From a checkpoint of a small transformer trained on Wikipedia.
Architecture: embeddings untied during training, some layers without attention.
Training: a variant of Muon for these matrices, 159M tokens.
Each number is 128 + 24 x the weight over its row's rms, rounded and kept within 0 to 255. Layers, rows and columns count from 0. The size above them is the row's rms in percent of the matrix's.

# layer 3 attention query, 256x224, rms 0.127, rows 40-63,104-127, columns 56-111
size [104  88  99  96 107  97 112 115  86 115 102 116 117 102 106 116 110 107 115 107 108 105 108  97  82  92  84  95  97  77  90  92  88  94  92  87  83  82  84  89  74  79  88  84  78  80  81  79]
[[ 96 166  88 168 122 126 137  70 145 139  99 120 161 114 129 132 143 113 124 100  94 141 164 125 129  79 131  91 152 120 160 139 161  93 122 123 178 139 112 105 138 109 140 110  56 127 150 122 148 153 140 131 135 146 113 102]
 [104 141 126 107 163 154  90 149 112 146 116 108 137 113 148 144  94 137 145  85 126 108  89 145 111 139 110 117 140 143 140 165 137 146 175 126 196  82 124 131  82 119  82 156  96 141 142 155 111 139 103  97 164 108 158 123]
 [ 55 140 110 152  72  73 108 120 104 135 118 132 144 178 119 128 146 134 139 147 160 150 149 128 162 113 146 119 110  97 124 124 128  96 134 142 165 146 148 134 169 122 122 126 145 163 114 146 103 133 129 134 105 100 149 105]
 [130 145  96 123 155  67 156 139 153 148 118 118 142 155 135 100 132 125  97 133  99 105 126 118 131 112 129 172 174 143 118 126 147 120 107 134 146 122 174 110 108 136 151 144 140 139 118 117  96 121 100 148  94 172 115  45]
 [110 120 169 116 138 160 137 157 130 160 124 141 159 139 127 125 160 137 125 145  88 183 149 134 108 132 134 133 127 118 154 116 136 177 115 102 133 132  97 134 127 150 139 149 133 126 141 120 132 122 109 141 155 133 148 104]
 [138 119 146  78 107 136 121 172 102 113 137 132 111 109 171 106 128 164 148 114 121 113 155 133 119  92 142  97  80 128 161 115 162 161 149 133 113 123 112 109 122 108 145 180 164 175  73 165 171 154 128 164 111 123 144 120]
 [102 143 143 139 126 136 140 102 109 138  84  97 120 130 104 123 134 102 136 116 126 176 123  69  73 140 114 175  85 103 143 125 154 102 114 126  91 143 126 147 178 174 133 165 105 154 163 129 133 109 140 111 129 106 145 131]
 [123 126 140 170 135  82 158 123  99 141 133 116 153  87 112 105 153 139 153 145  93 176 131 144 151 107 110 135 135  97 147 121 157 170 194  85 111 154 119 155 132 103 112 150 155  92 144 143 126 149 160 160 177 110  98 140]
 [119  91 115 126 124 131 191 132 139 157 166 117 119 111 141 131 157 157 109 119 102 122 130 171 123 106 150 109 111 129  99 103  85 143 102 119 147 144 111 151 152 124 150 132  92 124 163 106 124 141 149 146 170 122 164  90]
 [158 133 115 165 126  91  92 105 150 121 153 145 155  83 100 149  99  94 122 144  93 122  83  89 118 128 130 122 142 117 118 147 106 109 176 146 154  73 139 158 123 101 120 141 101 130 116 144  37 138 134 153 121 139 127  74]
 [120 113 128 113 123 102 109 136 102 137 112 103 123 124 113 123 147 115 108  72 118 117 109 114 102  95  91 135 107 160 114 120 127 109 123 125 103 119 118 147  94 113 136 162  81 142 113 142 118 127 113 162 106 110 111 145]
 [121 115 120  95 156 143 131  70 163  99 141 140 105  82 112 173 139  83 164 157  59 127 123 109 138 110 127 139 131 159 152 164 162 112 125  97 137 135 102 108 120 140 131 129 131 104 157 142 121 165 161 129 119  98 150 137]
 [135 127 152 146 160 122 133 111 172  98 142 134 106 132 122 115 144 111  98 158 106 137 130 192 147 134  92 124 144  85 115 117 118 122 156 126 121  92 115  84 164 160 133  91 158 142 175  95 116 110 125 157 142 181 119 122]
 [155  91  90 148 152 124  91 187 126 164 125 152 130  98 102 125 141 136 141 177 138 138  98 172  87 147 164 104 127 145 126  99 105 149  94 138 126 158  93 119  98 162 120 141 170 152 153 137 174 130 140 135 132 149 101 126]
 [134 113 158 113  99 123  87  80 138 146  94 166 210 151 111 117 147 157 134 132 126 146 128 112 122 149 129  88 140 146  99 180 142 102 126 152 129 104 118 137 112 158 147 130 189 128 113 119 103 132 119 144  85 127 163 143]
 [134 129  96 159 120  77 116 124 114  81 179 125 133 128 126 149 112 127 127 145 113 173  67  86 104 134 150  86 122 122 117 132 119 138 147 118 132  97 171 136 149 131 109 115 146 108 135  91 136 116 159 107 128 121 158 168]
 [153 101 132 154 140 154 109 201 156 119 133 137 139 109  67  98 118 144  82 114 109 126 106 127 134 157 132 103 135 132 116 124 159 129  97 122 154 155 125 109 154 163 146 111 112 153  77 106 150 130 172 119 163 121 120  98]
 [131  86 174 147  89 127 125 127 185 115 125 111 151  86  61 113 154 162 125 108 104  89 120 105 131 112 125 134 140 152  62  97  63 135  99 147 165 165  81 186 118 149 122 123 153 159  97  88 162 117 126 149 127  98 119 131]
 [142 107 172 126 141 164 151 121 104 183 123 144 122 154 141  92  84 126 110 131 162  90 104 126 132 121 157  90 129  96 128 111 119 107 157 143 112 147 119 127 126  78 131 156 159 130 151 116 147 138 126 120  99 175 136 151]
 [161 136 122  97 168 118 123 155 150 143 102 135 105  97 145 119  98 143 128 150  88 128 119 123 128 143 116 173 118 115 109 113 125 164 148 134 143 119 145  94 111 166 108 126 119 132 104 115  96 136 129 133  94 133 154 161]
 [148 131 119 139 119 145 145 136 133 154 127 139 143 128 127 122 129 119 105 145 119  96 136 114  63  92 143  67 178 149 154 126 120 135 125 137  92 189 116 169  62 157 123 119 139 108 156 100 135 125 119 134 137 102 125  66]
 [118 119 112 149 120 141 111 179  96 114  94 158 110 112  96 146  79 120 160 182 129 113 116 150 134 147 159 133  98 169 130 147 138 106 124 129 186 138 136 118 116 124 111 135 118 132 112 125 177 163 141 137 153 146 131 104]
 [ 92  84 197 133 109 110 152  96 160 118 145 209 147 117 119 143 159 126 108 126 134 130 168  94 116 141 133 127 109  74 130 104 106 125 150 128 127 166 145 149  99 167 146 142 115 136 147  92 150 107 112 202 102 163 133  97]
 [132  87 115 108 163 111  54 132 136  94 125  94 158 118  89 166 141 144 120 121 121  96 131 126  96 140 139 115 123 131 119 170 147 150 122 101 175  93 128  90 138 140 154 156 100  97 102 160 137 117 124 124 143 135 136 117]
 [135 156 134 146 139 125 142 121 131 181 166 132 117 165 147  99 101 141 121  95 124 151 148 109 116 100 116 105 124 138 117  94 106 127 110 128  99  89 140 123  50 122 162 101 107 130 121 166 128 116 129 113 111 126 132 125]
 [144 137 120 134 115 129 138 174  65 135 129  97 116 134 110 132 148 127 149 110 118 171 182 138 117 119 108 145 159 146 109 131  84 119 145 111 122 120 167 114 119 111 147 179 103 114 130 134 134 106 143 105 126  99 151 100]
 [107 132 109 156 139 152 101 110 140  96 127 151  84 134 156  98 166 120 117 134 162 154 173 153  94 135 112 104 113 140 152 118 108 136 140  99 170 121 120  82 166 137 142 126 138 147 110 127 144 123 142 113 135 149 157 106]
 [121 135 109 136 122 109 129 133 145 131 183 124  93 106 144  99 102 132 109 123 134 133 148 131 126 104  87 110 130 149 130 105 127 105  64 168 120 129 108 120 103 121  90 102  86 135 104 155 113 159 114 127  97 128 150 140]
 [109 113 131 129 124 105 159 165  95 110 158  94 126 119 115 113 162  90 127 114 134 190 126 112 147 116 143 117 171  76 151 115 100 139 167 115 127 161 118 160 157 134 124 154 118 121 136 130  84 155  88 152 161 131 141 130]
 [128 134 133 141 106 108 122 143 116  95 138  94  83 112 135 141 119 114 130 179 129 136 139 148 102 120 129 157 129  90 135 142  95 109 157 172  60 120 128 101 109 126 117 153  77 110 102 154 121 118 133 133 100 133 127 110]
 [119  86 128 110 132 157 130 136 106  99 120 149 114 103 171 135 144 105 150 140 125 104 106 115  98 153 148 160  80  93 178 133 134 187 157 127 149 146 122 134 157 140 144 154 106 119 168 130 141 120 109  92 127 134 119 158]
 [ 91 145 153 141 104 104 127 124  84 167 112 141 167 113 114 115 137 128 135 125 120 147 134 153 126 167 107 129 119 115 165 117 153 183 185 146  99 148 180 157 118 133 152 142 133 130 111 143 122 125 114 153 122 124 109 159]
 [145 139 139 107 162 127 136 128 114 134  86  45 147 113  96 137 104 145 123  94 144  97 131 117 132 121 140 122 125 136  93 111 117 110 130 144 133  96 102 149 131 131  94 130 122 141 123  69 123  89 115 111 135 127 109  98]
 [113 147 126 107 161 131 156 186 105 125 126 169  85 123 106 116  97  87 128 138  94  94 112 117  98  92 106  99 131 100 121 101 155 107 120 159  89 158 101  93 119 107 175 134 128 109 137 108 106 126 139 164 127 126 126 116]
 [144 128 139 157 124 136 153 141 126 198 177 139 141 101 105 100 115 138 132 140 161 118 164 127  95 154 105 157 163  66 153 130 162 143 103 150 106 124 125 137 147 142 138 134 110 104 162 137 111 130 123 135 108 145 144 147]
 [137 102 106 126 120 137 154 145  96 155 136 114 124  91 123 166  88 116 110 142  67 131 130 107 145 153 129 180 129 178  79 124  95 125  64 137 159 106 120 132 143 132 117 122 131 149 126 106 140 122 133 124 130 113 104 131]
 [123 133 127 177 119 141 137 146 150 161 121 128 116 132 128 135 109 130  74  98 163 111 145 148 134 152 123  76 119 104  84 103 107 122 142 111 110  96 114  85 152 106 140 164 100 110 109 122 170 144 109 151 123 131 106 130]
 [123  81 128 151 149 189  77 170  96 127 134 121 117 120 134 109 160 116 160 124 100 163 119 107 136 152 172 146  94  93 135 144 103 116 118 116 148 162 127 138 116 129 120 120 148 124 149 156  93 128  92  84 126 146 106 127]
 [148 128 151  96 146  92 107 105 142 110 118  92  95 169 132 108 136 162 171 123 123 119 165 142 123 130 121 131 155  96  89 148 131 134 124 135 152 131 144 106  94 120 122 145 125 114 130 121 141 134 112 104 100 148 114  96]
 [198 125 166 111 143  85 114 122 149  88 126 160  87 147 139 109 106 111 157 148 110 155 114 145 116 107 137  92 113 133 124 151 172 146  93 131 122 123 181 137 108 139 132 151 157 146 150 113 131 121 115 123  87 150 104 161]
 [111 121 157 148 135 191  97 148 154 122 140 124  87 125 120 146 144 166 161  82 115 167 126 103 141 143  88 117 132 105 118 133 133 128 134  98 117 120 100  84 129  93 170 182 129 119 119 134 127 128 115 125 146 132 132 131]
 [ 98  86 119 137 181  97 173 157 106 147 135 174 162 128 124 137 122 124 144 119 168 132 138 165 100 135 112 175 159 129 192 119 110  99 166 141 136 195 122 130 148 143 135 140 151 127 175 132 136 146 126 150 153 116  84 145]
 [137 122 141 102 115 135 106 204 133  83 177 124 149 120 179 148 101 102 127 134 136 114 119 135 150  84 131 115 158 143 120 154 164  77  78  69 119 141 115 107 140 128 159 152 144 134 130 137 127 166 139 121  83 117 122  89]
 [133 137 130 145 114  65 137 120  64 131 118 149 170 108 118 176  84 142 143 141 137  91 125 151 135 126  96  96 127 133 142 106 106 137 158 132 108 100 131 168 118 109 165 133 108 117 185 121 110 116 127 110 106 121 112 206]
 [124  74 125 150 104 120 179 125 143 147 124  95 129 117 136 104 145 145 148 155 115 137 141 147 127 105 113 115 137  93  94 150 158 137 148 127 152 174 144 132  79 141  99 136  82 135 150  88 127  82 108 128 171 159 141  97]
 [136 172 120  97 104 129 155  98 136 112 164 135 127 174 135 153 114 137 138 153 127  69 118 137  72  98 139 103 136 117 127 126 106 150 150 171 107 123 114 142  88 140 163 128 111 135  83 102 146 145 131 119  97  79 122 158]
 [133  94 123 114 144 144 118  53 108 153  85 135 110 131 134 136 132 122 142 136 104 158 115 103 116  98 145 100  88  93 105 126 143 152 133 137 130 127 102 133 110 201 119 138 111 130 110 124 156 119 122 128 103 154 129 134]
 [ 95 148 117 125 101 185 162 105 118 133 110 132 124 142 126 161 119  90 102 159  97 136 152 145  95 138  85 102 104 136  96 130 112 117 112 115 137  94 134 132 142 130 152 129  88 113  88 118 107 130 136 130 124 108 107 160]]
# layer 3 attention key, 128x224, rms 0.12, rows 40-63, columns 56-111
size [ 99 101 102  89 106  92  99 109 102 111 102 100  92  98  99 104  89  98  95 100 100 100  98  90]
[[122  95  88 129 125 134  97 186 139 144 105 134 122  82 146 156 112 157 100 172 136 120 126 110 112 142 119 138 136 165 101 138 161 171 109 116 146 152 133 162 143 164 127 127 170 103 160 116 149 136 130 122 117 129  94 115]
 [127 136  97 121 119 130 204 122 112 119 152 164  85 140 169 133 134 135 165 130 157 126  98 114 126 146 117  86 119  86  83 100 114 151 133  95 136 119  93 140 137 106 135 122 102 140  76 119  81 118 123 138 146 145 154 165]
 [122 155 105 116  71 152 131 119 144 124 153 151 152 163 120 143 151 126 134 135 116 144 147 123 134 113  85 141 115 130  88 148 176 127  97 137 129 133 153 145 102 151 135  98 168 116 109 139 140 139  94 150 157 108 145  96]
 [142 180 148 134 159 119 145 112 157 141 169 126 111 144 114 126 143 147 118 125 138  86  97 127 149 113 139  96 119 117  97 125 113 129 119 140 123 112 116 103 151 149 110 107 120  63 134 119 146 140 144 158  86 106 167 134]
 [151 118 125 144 150 151 108 146  90  97  90 154 197 168 128 128 127 135 174 115 147 116 124 154 102 117 125 107 149 123 132  87 139 122  95 137 128 131 127 111  96  97 121 135 147 129  97 123 123 119 177 156 152 174 162 117]
 [102 164  91 111 133 119 133 126 136 120 107 116 199 143 104 103 180 158 162 137 126 112 101  88 187 166 149 110 134 122 140 139 148 109 150  89 195 102 139 100 147 126 115 139 149 142 143  96 145 169 150  88 160 124 131 127]
 [109 113 144 101 135 168 130 157 153 149 123 171 109 162 164 117 116 130 166 118 158 149 131 170 107  84 136 139 146 128 107 115 104 132 135 109  79 131  75 139 107 144 135 146  97 138  90  85 103 111 113 129 152 153 176 118]
 [174 128  95 113 102 178 157 123 117 110 151 105 114 114 159  96 111 139 148 125 199 128 115  94 102 122 140 121 112 170 136  89 104 142 122  95 156 123 140 127 110  94 109 104 142 146 130  94 133 130 135 100 124 127 140 104]
 [136 110 147 146 109  98 107 173 131 139 165 154 170 103  87 102 128 112 115 126 118 127 113 162 160 144 130 123 143 110 139 142 128 126 174 173 160 133 103 150 116 136 122 127 113 101 130  93 108  96 153 156  89 120  90 116]
 [139  72 174 131  93 123 139 123 150 143 158 128 144 122 167 143 135  73 115 129 172 139 149 152 126  95 130 142  93 130 107 131 111 119 130  97 167 110 109 103 121 161 128 103 124 143 124 134 123 129 148  83 100 127 146 104]
 [115 140 133 127 142 108 128  81 141 128 159  98 110 131 145 121 112 146 163 148 124 137  96 103 138 129 136 141 115 166 133 129 133  99 111 123 147 115 153 170 144 142 147 110 130 185 122 105 147 107 107  94 130 152 147 137]
 [115 153 106  96 139  67 126 173 136 141 132 122 109 125 136  95  80 145 129 102 140 160 101 120  95 124 115 127 117 153 136 129 126 113 154 173  93 106 142 161 142 121  98 128 140 104 112 115 107 114 133 115 114 115 145 115]
 [ 88 125 144 136 136  95 141 128  91  80 107 118 151 167 140 124 148 128 138 138 138 161 145 127 100 109 146 125 173 124 129 124 142 139  82 137 154 142 110 121 105 132 152 111 125 113 111 147 111 112  79 138 130 131  81 179]
 [113 130 124  99  97 108  99 139 132 121  96 173 142  97 157 100 143 118 128 162 127 115 109  97 131 101 117 114 110 135  93  98  91 163 122 122 161 130 100 146  91 121 145 132 123 151 136 128 152 108 131 162 147 103 106 111]
 [114 148  69 125 120 125 135  92 114 122 124 134  93 124 149 173 145 130 112 121 102 120 105 184 107 145 122  62  86 133 151 117 105 164 146 132 118 129 154 131 125 131 136 112 108 158 130 125  76 144 167 157 183 112 120 161]
 [138 143  75 123 153 117 148 158 118 166  99 147 139  99 142 115 129 124 123 136  90  76  99 129 120 137 121 117 131 141 159 145 121 146 144 152 148 112 128  94 163 106 170 110  98 138 124 150 133 166 129 162 146 132 129 161]
 [142 155 125 127 169 128 161 124 142 156 133 120 181 113 122 105 157 137 114 128 133 112 119 138 143 127 130 138 143 150 110 133 138 125 111 154 132 130  85 114 128 144 135 108 128 202 132 113 113 125 144  91 108 149  87  95]
 [154 112 138 125  83 155 101 181 100 121 137 115 138 144 122 115 153 115 158 125 100 146 117 122  98 142 181  79 159 134 137 140 122 105 119 123 125 128 127 136 109 126 148 154 136 158 101 126 139 125 127 113 131 196 127 109]
 [151  89 133 151 143 124 103 147 153 115 118 109 141 141 130 153 158 122 128 127 127 112 115 155 105 133 159 150 137 135 187 114 100 121 156 150 119 118 117 141 129 100 122 127 124  71 136 106  86 112 172 161 123 145 142 125]
 [142 129 101 129 139 117 121 188 111 129 168  72 118 120 108  98 153 149  80 100  97 122  80 120 110 119 137 105 133  99 145 115 132 136 118  61 128 138 167 121 186 102 130 111  98 107  96 121 119 128 156 117  94  74 107 118]
 [107  84 139  87 171 152  96  98 121 117 121 153 106 135 160 171  74 149 162 157 138 107 111 158 149 160 138 122 107 115 149 138  96 144 112 168 131  96  95 139 127 127 141 113 123 106 150 171 126 133 100  88 144 151 126  84]
 [101  98 154 166 130 116 125 159 167 123 118 106 120 104 172 151 171 124 102 123 121 144 127 121 128 132 105 140  60 114 104 177 122 132 182  90 120 168  96  90 135 138 101 107 118  97 143 180 134 150 127  92 162 121 133 147]
 [135 136 138 154 119 160 128 110 149 107 124 108  91 122 139 142 145 128 114 114 118 140 142 131 196 129 120 150 177 178 147 143 131 107  91 162 120 118 133 149 121 109 134 112 114 128 142  82 135  95 121  85 158  96 145 142]
 [ 83 133 110 113 173 119 142 141 144 157 144 137  99 104 168 133 123 135 151  87 170 109 116  84 134 123 128 137 128 124 120 114 151  93 112 161 137 141 169 131 158 100  96 138 116 162 120 169 110 102 132 111 139 135 119 147]]
# layer 3 attention value, 128x224, rms 0.147, rows 0-15, columns 56-111
size [102 105 106 101  94 102 107 102  96  98 106  99  97  97 106  96]
[[157 124 131  99  91 142 145 151 107 131  99 189  92 166 188 129 106 133 120 128  96  87  95  97 132 118 128  73 112 108  92 143 152 103 129  89 118 168 113 156 123 185 152 118 150 122 138 145 119 153 117 131 149 133 128 170]
 [134 166 173 143 111 181 149  86  98 119 123 120 172 149  99 120 121 135 124 138 115 104 117 130 119 130 157 148 154 141 122 145 109 142 119  85 120 113 125  82 126 146 122 142 151 116  99 117 166 107 165 136 131 113 148 153]
 [153 148 112 163 140 126 125 127  76 106 122 131  89 129 108  94 180 116 134 129  76 139 117 119 147 119 121 152 178 122 160 204 124 121  86 135 141 136 131 142 162 105 144 143 103 142  81 154 182 132 102  93 111  96  98 144]
 [132 112 130  68 133 128  90  81 119 125 133 139 135 116 132 129  73 138  90 131 188  85 177 139 134 140 145 134 123 132 148 138  87 115 134 115 124 120 110 132 109 125 147 104 146 127 131 135 110 123 135  66 168 102 136 109]
 [131  75 144 108  96 123 100 141 118 132 150 134 141 151 150 119  93 124  77 141 114 105 135 100 118 176 134 146 139 120 139 125 175 118 135 155 110 123  88 110 129 112 114 153 185 158 176 128 115 139 145 127 121 134 105 114]
 [118 140 122 131  98 127 134 138 144 141 145 104 183  79 127 120 149 146 108 190  85 113 137 100 100 125 100 142 175 112 124 121 100 119 105 141 133 106 113 129 170 120  99  89 149  72 159 115 107 111 179  99 138 134 160 109]
 [126 147 108 151 119 119 172 131 124 113  94  93 148 119 150 143 155 164 102 157 106 132 116 138 122 182 109 122  92 160 154 127 123 115 115 120 130 110 121 178 120 159 175 110 104 156 142 128 116 119 144 110  98  97 122 120]
 [143 125 141 186  97 111 103 117  97 174 142 122 159 142 175 134 176 112  71 145 144 146 147 118 102 107 115 113 149 144 120 134 132 104 114 107 144 113 106 169 117 126 132 113 148 156 135 141  93  92 138 116 126 124 128 144]
 [130 123 145  87 140  90 129 137 127  94 155 145 150 121 141 131 134 114 128 115 104 167 148  86 152 144 103 168 142 146 108 162 159 152 169 121 155 102 116 144 134 167  83  89 128 104 119 152  99 122 155 151 166 133 117 113]
 [114 150 103 140 141 148 157 178 139  99 165 124 148 118  92 115 107 136 119 123 149 126 146 119 132 122 135 106 124 171 126 167 158 120  62 150 157 145 135 158 129 124 170 104 112 120 118 116 120 134 148 126 113 149 142 118]
 [ 97  93 118  96 120 135 103 154 161 128 173 148  93 121 122 126 177 152  88 129 141  96 149 165 133 136 162 139 156  95 116 144 148 145 122  55 110 135 143  95 123 115 105 150 120 124  96 115 127 144 120 117 113 192 132 153]
 [ 81 156 132 157 183 142 133 156 125 154 144 125  82 131 126 117  98 145  92 110 149 123 109 151 151 171 146 115 173 131 143 114 104  95 102  89 122 163  95  84 110 119 122 127 170  83 158 130 117 125 111 173 155 142 134 169]
 [ 88 165 132 128 138 108 140 133 105 135 148  92  98 123 138 117 130 129 113 128 138 160  89 120 123 134 123  97 151 119 147 152 126 144  54 152 114 114 148 102 150 136 133 130 141 118 105  99  94  67 136 161 109 135 138 134]
 [148 125 114 132 187 131 114 154 119 118 154  78 112 164 154 137 152 114 188  91 141 148  94 109 116 100 123 102 141 155 143 147 111 141 121 135 137 176 102 210 119 173 146 121 107 125 117 113 139 130 120 182 113 135 133 122]
 [134 136 133 137 102 119 130 129 144 132 150  95 164 152 144 105  97 118 114 119 126 151 137 167 150 139 144 125 133 124 152 125 126  94 126 149 159 108 127 184 128  77  74 136  91 114 107 144 123 135 159  65  97 133 110 149]
 [153 136 105 172  82 140 124 135 144 108 168 130 140  94 127 126 115 133 116 127 121 114  85 107 135 114  91  98 116  84 175 127  98 149 143 136 128 149 109 125  96 136 149 132 109 104 130 129 103 165 134 129 129 137  78 117]]
# layer 3 attention output (transposed), 256x224, rms 0.137, rows 0-15,64-79, columns 56-111
size [ 87  91  86  92  97  87 102 100  89  90  92  96  94 102  97  92 109 114 112 104  99 109 114 109 105 107 110 110 111 102 110 108]
[[152 103 130  95 164  96 128  91  92 119 123  93 119 126 107 126 144 114 136 146 125 124 154 132 128 130 153 106 132  93 143 122 132 144 149 144  97 166 141 104 144 135  91 138 136  87 143 123  98 126 161 160 113  79 118 159]
 [101 140 151 143  91 148 101 153 182 161 125 164 111 113 134 150 100  93 129 162 131  78  90 110 155 112 128  99 116 153 123 129 128 124 120 151  95 115 136 161  94 142 141 121 118 144 147 141 148 130 106  97 119 145 163 133]
 [ 78  90  90 117 142 102 176 132 128 121 110 130 143 112 162 142  96  84 111 157 119 129 134 159  86 127 126 137 126 148 121 136  95 143 111 146 120 122 156 115 103 137 125 169 105 125 157 180 127 119 135 115 122 149 130 128]
 [121 144 108 138 120 159 114 121 137 154 142 195 155 107 136 119 145  97 104 117  94 124 121 109 138 164 143  99  93 141 151 121 115  87  84 127  63 101 170 141 132 131  87 113 125 144  83 103 137 139 128 149 127 117 143 164]
 [155 151 137 126 166  83 103 118 145 136 138  70 111 115 125 161 140 141 124 139 116 136 161 137 135 146 134 122 101 121 103 166  83 149 138 132 147 142 123 108 151 109 123  97 139 103 129 122 118 119 116 131 128 143 192 174]
 [118 137 143 127  70 181 133 126 137 131 146 145 173 136 136 105  77  73 121 138 101 104 128 146 151 145 129 113 106 133 131 137 173 126 130 138 150 100 171  99 121 104  94 128 121 196 117 129 143 119 120 137 120 117 119 147]
 [102 105 126 137 148 144 125 121 122 137 119 153  95  78 162  66  95  81  93 107 158 112 150 119 147 150 116 126 144 151 125 121 155 138 127 112 139 113 125 116 127 154  88 131 182 110 111 121 189 137 151 143 138 135 119  87]
 [151 174 141  94 101  80 146 136 152 109 107  93 160 129 108 152 112 108 179 139 130 164 139 171 150 145 118 135 139  62 143 134 113 148 124  94 132  92 130 165 123 158 134 129 149 111 184 104 134 105 174 128 150 110 138 135]
 [ 93 129 173 126  72 145  74 136 122 123 120 128 137 147 131 112 149 130 156 162 125 107 128 135  94 160 167 101 117 129 156 150  93 119 149 154 132 115 112 151 115 120 167 139 136  90 148 109  97  94 160 120 114 138 148 114]
 [116 110 108  99 135 114 101 136 195 127 127 162  82 130  98 123 154 123 162 136 139  91 139 147 114 106 154 148 111  85 134 177 134 132 151  60 132 118  68 103 123 108 135 112  94 153 171 143 118  88 118  96 160 167 153 121]
 [151 169 107 128 138 109  83 159 103 140 135 150 171 134 152 141 115  89 145 124 133 134 164 110  93 142 125 115 110 140 127 174  98 113  93 122 146 121 117 111 122 113 130 119 123 149 146  93 117 126 143 106 114 107 134 121]
 [132 133  91 105 117 113 130  94 128 149 146 120 122 129 137 118 137 126  95 118 118 118 135 123 130 126 126  97 120 148 135 145  99  98 107 141 134 116 145 110 172 147 107 140 155 123 115 113 143 152 139 148 158 146 145 151]
 [ 93 111  77 111 140 164 116 129 162 114 127 131 130 138 151 126 141 147 109  95 147  95 117 136  77 110 113 130 130 120  97 158 157 118 143 120 149 121 121 124  84 138 109 151  90 164 118 142 110  90 121 104 156 138 130 124]
 [132 157 145 155  97  84 123 163 135 142 132  87 118 106  94 152 154 138 118 164 128 134 154 140 140 149 131  99 122 114 131 132 117 136 174 166 102 119 113 149 140 126 122 126 108 131 128 129 135 176 157  99 137 108 161  89]
 [110 116 143 135 123 136  94 141 124 140 113 140 125 163  69 115 116 145 111  89 113  93  94 116 142 170 135 114 147 113 150 133 136 188 125 118 125 130 142 118 144 118 145 107 126 135 146 112 176 119 129 132 112  88 128 118]
 [134 114 122 108 116 153 158 149 169 114 112 145 141 143 121 145 143 172 118 132  71 114 130 122 132 101 150 124 117 165 135 124 135  81 131 150 144 140 178 212 135 140 113 171 133 101 137 131 123 133 130 110 112 112 123 107]
 [115 128 121 161 119 151 164 146 174 146  90 115 160 146 127  89 146 140 127 135 111 135 137 136  84 131 138 142 121 160 123 125 124 134 110 141 124 101 109 124 130 100  97 163 122 101 143 126 155 141 151 118 134 160 134 122]
 [118 123 140 171 158 157 145 126 133 152 132  78 133 110 109 168 111 120  66  96 119 168 143 177  98 153 137 113 108 113 146 150 121 130 125 133 122 140 146 119  81 114 111 119 131 121  76  97 133 123 153 126 176 106 100 133]
 [142 143 126 128 141 110 113 118  92 138 145 116 120 127 162 100 168 133 100 135 123 113 143 137 130 122 123 125 125 170 149 108 106 120 122 107 130 109 105 122 179 108  97  91 107  75 116 101  90 117 116 170 149 140 139 155]
 [113  58 104 109 129 112  85 184 131  94 147 104 149 134 138 156 154 129 127 175  46 135 132 150 126 117  76 147  97 104 151 135 158 103 140  82 123 144 129 146 149 141 159 137 106  93 132 142 148 125 151 154 123 144  88 158]
 [125  83 124 117 142 155 146  96 111 173 163 149  84 121 144 130 107  80 150 115 118  84 148  92  45 101 155 158 112 147 140 139 163 158 111 104 119  99 114 163 118 149 116 120 145 176 138 181 171 106 113 124 166 108 106  75]
 [168 142 142  96 139 152  89 101 147 132 135 123 129 159 120 159 104 112 119 103 130  99 142 152 120 136 137 140 134 141 120 155 120 103  86  92 139 129 124 127 149  95 155 117 176 169 111 118 163 128 117 115 129 167 127  92]
 [157 153 104 118 129 100 133 119 108 136  82 126 127 143 125 139 122 137 104 133 124 126 127 166 119  92 115 120 124  81 102 122  82 124 138 116 147 167 130  81 126 106 136 120  90 136 100 162  93  96 142 130 108 126 142 142]
 [133  79 142  79 119 167  59 170 149 113 115 126 119 122 155 104 108  94 145  98 120 112 110 124 118 116 154  86 144 127 134 117 133 135 134 156 115 139 106 112 112  93  78 118 121 162 109 160 126 114 122 156 119 142 122  87]
 [165 119 127  96 158 143 159 164 115 117 121 113 144 141 146 144 138 115 106  74 102 119 114 139 118  56 122  96 117 148 161 136 166  88 114 139 114 159 103 132 115 124 114 154 140 160 153 119 152 114 130 111  96 160 153 115]
 [109 123 137 167  80 123 140 144 135 136 148 130 129 113 193 124 138 135 100 127 122 152 118 140 118 146 127 110 109 163 113 112 137 121 124  85  97 125 140 132 170 154 121 118 157  84  48 165 166 137 146 134 111 143 146 141]
 [140 170 111 114 153 142 126 144 155 118 129 122 129 152 144 144 115 140  84 154 125 116 107 105  95 101 136 149 165 160 142 133 169 135 124  87 163 109 112 114 106 155 132 145  99 121  88 202 164 151 135 137 136 149 115 138]
 [140 138 116 106 159 141 111 133 132 154 121  90 129 143 199 131 132 134 144 144 129 122 145 129 142 132 158 152 137  81 137 114 144 108 155 109 140 184  95 144  86  75 151 126 139 117 109 140 125 118 131  71  83  88 157 123]
 [127 155 151 140 123 129 131 139 179 131 124 115 161 156 122 147 151 120 162 131 137 110 158 103 109 149 111 118 121 155 163 128 134 131 112 127 123 111 128 155 134  99 106 183 162 175 156 106 121 154 135 176  89 103 138 111]
 [147 122 122 110 126 136 172 116  95  82  90 198 173 140 138  96 108  91 139  85 151 154 111 132 133  97 128 107 101 121  93 145 142 144 155 108 114 122  86 116 140  95 100 145  92 118 138 101 114 145 138 128 126 149 100 141]
 [120  81 152 111 111 107 137 108 127 128 159  92 115 107 157 107  81 146 126 136 157 109 138 145 100 113 102 141 201  90 125 134 123 138 143 168 127 161  76 124  87 141 148 132  95 126 131 145 131 142 111 165 159 141 138 108]
 [120 144 131  87 141  99  80  88  95 129 127  90 105 154 173 108 102 117 124 106 199 114 163  94  95 142  99 128 120 101 109 103 135 163  88 126 141 126 107  96 136 151 158 139 121 131 108 128 116 126 124 112 119 155 147 153]]